From a checkpoint of a small transformer trained on Wikipedia.
Size: 12 layers, MLP 512 SwiGLU, vocabulary 3592, 3.81M parameters.
Training: 135M tokens, 8234 steps.
Each number is 128 + 24 x the weight over its row's rms, rounded and kept within 0 to 255. Layers, rows and columns count from 0. Numbers have three digits each. The size before them is the row's rms in percent of the matrix's.

# layer 4 MLP up, 512x128, rms 0.24, rows 244-251, columns 0-127
108:100148155132132175149155176131112158127110089150158109132138140119146135151108104165154138131122112183112137154092102108140091156159123116156144152092153151115114172085134149137156119129135137125129140110101144113077072135162134091107119144114132130155104152164149096103127129096113145144057083103123126108145120154139139113115119138145153099113113132192134155134120154118137143151124
099:150089167116145127152118145118157150087189154148091100147121116135130161151137102126110180117125159143110141096149152159092129125146121124101157117114128149128112099106112131150084120123140080085103106152108143141134093143147106112170114107114101128109077127123095154144123118107122083167098136162127106146195126113139134141126135124098116140115155150159123146118104091151150169152150
096:127136096129135116154122114148139107092069181154124123133105096120120128119121172149127124154106171137145112126124109088114131091131142125150135149102137153116181183137113158115156107112126094124122148133121135136130092161153104161160082118103089128105121093101140138120130138133170148139104146154112147147122128120115157087121146161112101074088131111114126168144075151119117157187129
083:127136128105151139130092109097156171118118129151136158123100160116106116132128109156123179124133098119151127144133163126148154110107142148156171125181129163149155124079159135163104165139098071128106129142117135116130136152136143145150131169114125106110118111127141114090091117180116117117113091121151116134152177149096119129114100132185119093123142142122136083102174133088133109169091
102:136094140134147115152144124135170115129131109142119133165146130151102131114150154114125108139151102136196130101153129126126093064128163132130177111121117105150091153136104142095161142147142179107122154099114107099066182110107119148100101143176125126171103120097141136121124121130117144123129117120169135140125170163122119107131106102150144150130154095150157106119125106122103192142108
095:119160133138086155143123133108154151135172120140139130083145110152113115140146104160154087113130125106105152166161134139112192115107163109144155126127135144140096129151102121111132131141074087141143086109126133126128111161166143153098135095126127108177135128133125146133092130127146139134119163093097099149080154106167108137091080113134122129133207100119150130158130127141114143160139
104:118152115140105137108110149125140153107126122109122056116089142112161136134111117118110144142152115129131129146127145169129104135149139134129118100155129134162118117132145093098084108129194132115111141126127154118123143139144094112073100098151129175124079116146124152150105126119097159132084156100142115143131164139147180117121147156140172056140113121093110127150171091134114140111177
102:130126148077108152110144137177127110134098099080103086111160099140101104150149114179136131148117152141144111116153087126104108122143151188139095145121127144125138114114117141116129166118133139125090113155118108112138106147149122125124119129118168141155101113078165100186114121121174135136171103109147107119133149135137107109136148123141105139128094125127145086088126128115070091154181
# layer 4 MLP down (transposed), 512x128, rms 0.114, rows 244-250, columns 0-127
099:083141111118104135132134122135118160157108154121127103127145161165115128132091112115141077142157122117141136130162104141154129088091143129140142094181077157142104091143119103113123139093107141147126135097146138109144153107097099094146161159129120114150120109126148121146113125148155123138143175112117081164096095107120155148175104091135166128151124177148149103094101153180128092120132
106:125120124145131110150129121137106116112094130156127139114106132130081131112130144103129115100091148126145147128147140133111202104115125118119157129139073140161137137137092107151113149152137128092143116153102102095110159128115178131121127167134140138090138155134110146066162156108134136112121077157109113095139162140114089135147104154093107132176177114139115105099168104186147133166146
092:122128133115145145104147111119132116156127123087102122135130167111150108074136122140157093139134143108133117133101114117155109088156108145118143115143125178133048187084129100087079124105109146141132138140146124114119131121067126134127166157136137136143112148158124183149119122097140160142168151110128144140104105155139149151130128087128162124146133100136130119104163170133071149100135
081:098138191138191123118141127140137150128124129100074114131093126121110091123127162123152140124143124125113123102117116117119148132069083176144130081106169158111170134120138089121132103103139118113136116131131127158120144170162144106126119144109178070135147131139162150132111115133106128111145099131118163111157126155073127169119103120138138108174133135136176117133106111087126117118161
103:131153126080126128135119106132113192119102134105119115125141136132145094142134172082124087118127122132128123116106096150123117095128168138131147140113149090142146158176106138096098144124137125111138097072139144156110119225125118155127111107152119136150130119146144122125137091114134142118089117168149078132132144134141171081187142143113144136125107154154130089142157114136128104120096
102:160144124103137131176126144146096130134166131110096106131153109148085118156139085150134107081105124100076130141140149155113114177116135141098147137152135105165174092140115134152105110132126105178131111105131122112132147164119151130106155106094101096136096145142111150182086126098135111137110102175128167093160141120159100155098131164122139143110159112144126100126126097098116130119161
098:140113144145113082152120130141117155088157171120115061105167118096110154114174135126088131111145175137137130123142144175137137135161103134098144166118148176113128143114157089087124156121120117101120122143104150141118114167129138153142122096117154109100108118118162155164123060131094092137134089116116151137098150128127134126098165096119131146150134110117148132096160106123153103131158
# layer 4 MLP gate, 512x128, rms 0.24, rows 245-251, columns 0-127
102:140114148108102165140108145139153172094143113197065102158095118143123147140070158200160151125133113096127127131144126100116121100130136147183148133131147117113156107152089130123134143110154094135132084138130105158141130169155098106116079140075109147148137121131099139125174132129126134124121148153173122141127161113115115130137143130124128151128113104108107129116099119166148141107140
096:129099127146152158133175137110085144136092130128131109120128125129123151085121111160139110128118094094120123155101121133139125102117120122140146172124088130111101146156146156109087079078100111163135140127133132140148131114122117142178078156093091161137166104099135162104127100133121126109146166152100123144162065128104091137169137128097127127119119134093172106117134147111067142122129
082:148131145129109116127123095114107137084125156114094134100112156123124104122105144100136118111113159101097149143160125116089108146129126103139108184135111130122145079052112151132133063196140107094093136123136120122135120107100104153165129079144124131134121149124091158164114131087121110174094144109141135165107149123141127152118138156127117130136129101107135153170132110162149162118091
096:082141140128113137132120074137104154092147118128140077156165107093148172148145180121170111136081132153131126090127142099077111087157134166127130130125163085165120151146159139116142135150161152097105127132101139158125107145111123118128121137183096146156101120149119117104145091090121100135132134143175150130098158110135130142108148118136145121134140147129163133088135105171136115124098
099:129153109121138162165102070123132135163144135141137146096129116092108146109098114134112154146114125099049109099157144148135079144172138148116095153113157133091160123134140109105106161095132114122142151121153086167143130124119175123134131135144129144133106115140163126144119087148102148130116114163113053142131148112174176127142126101109112089129117178140121118132132099136125119140144
102:128142110130129117140149146112101128114162165141133110147131153123077154116137076126138150159087118120098121085109126100109152152152135112082079129125160139140125162155148087107121122093088093131145160085092109147157117138138133158145113114153124095121154172150130128085117134159120153077145110138143098106163125098132157142102104118122105162154169166140140136163124129150141159167110
107:166078160131105107164129089109150108067114151105143178116125137135142121145112103122135142109128125142100122093098101155184125085138096114154127134108121164111166118144108139121109158101158141120124077115147128119116136129109125174125144102138168119133127111088153128139118060131117124114124117124116113110085114119124086077155155127152069123112135126109175108129116110136127147150150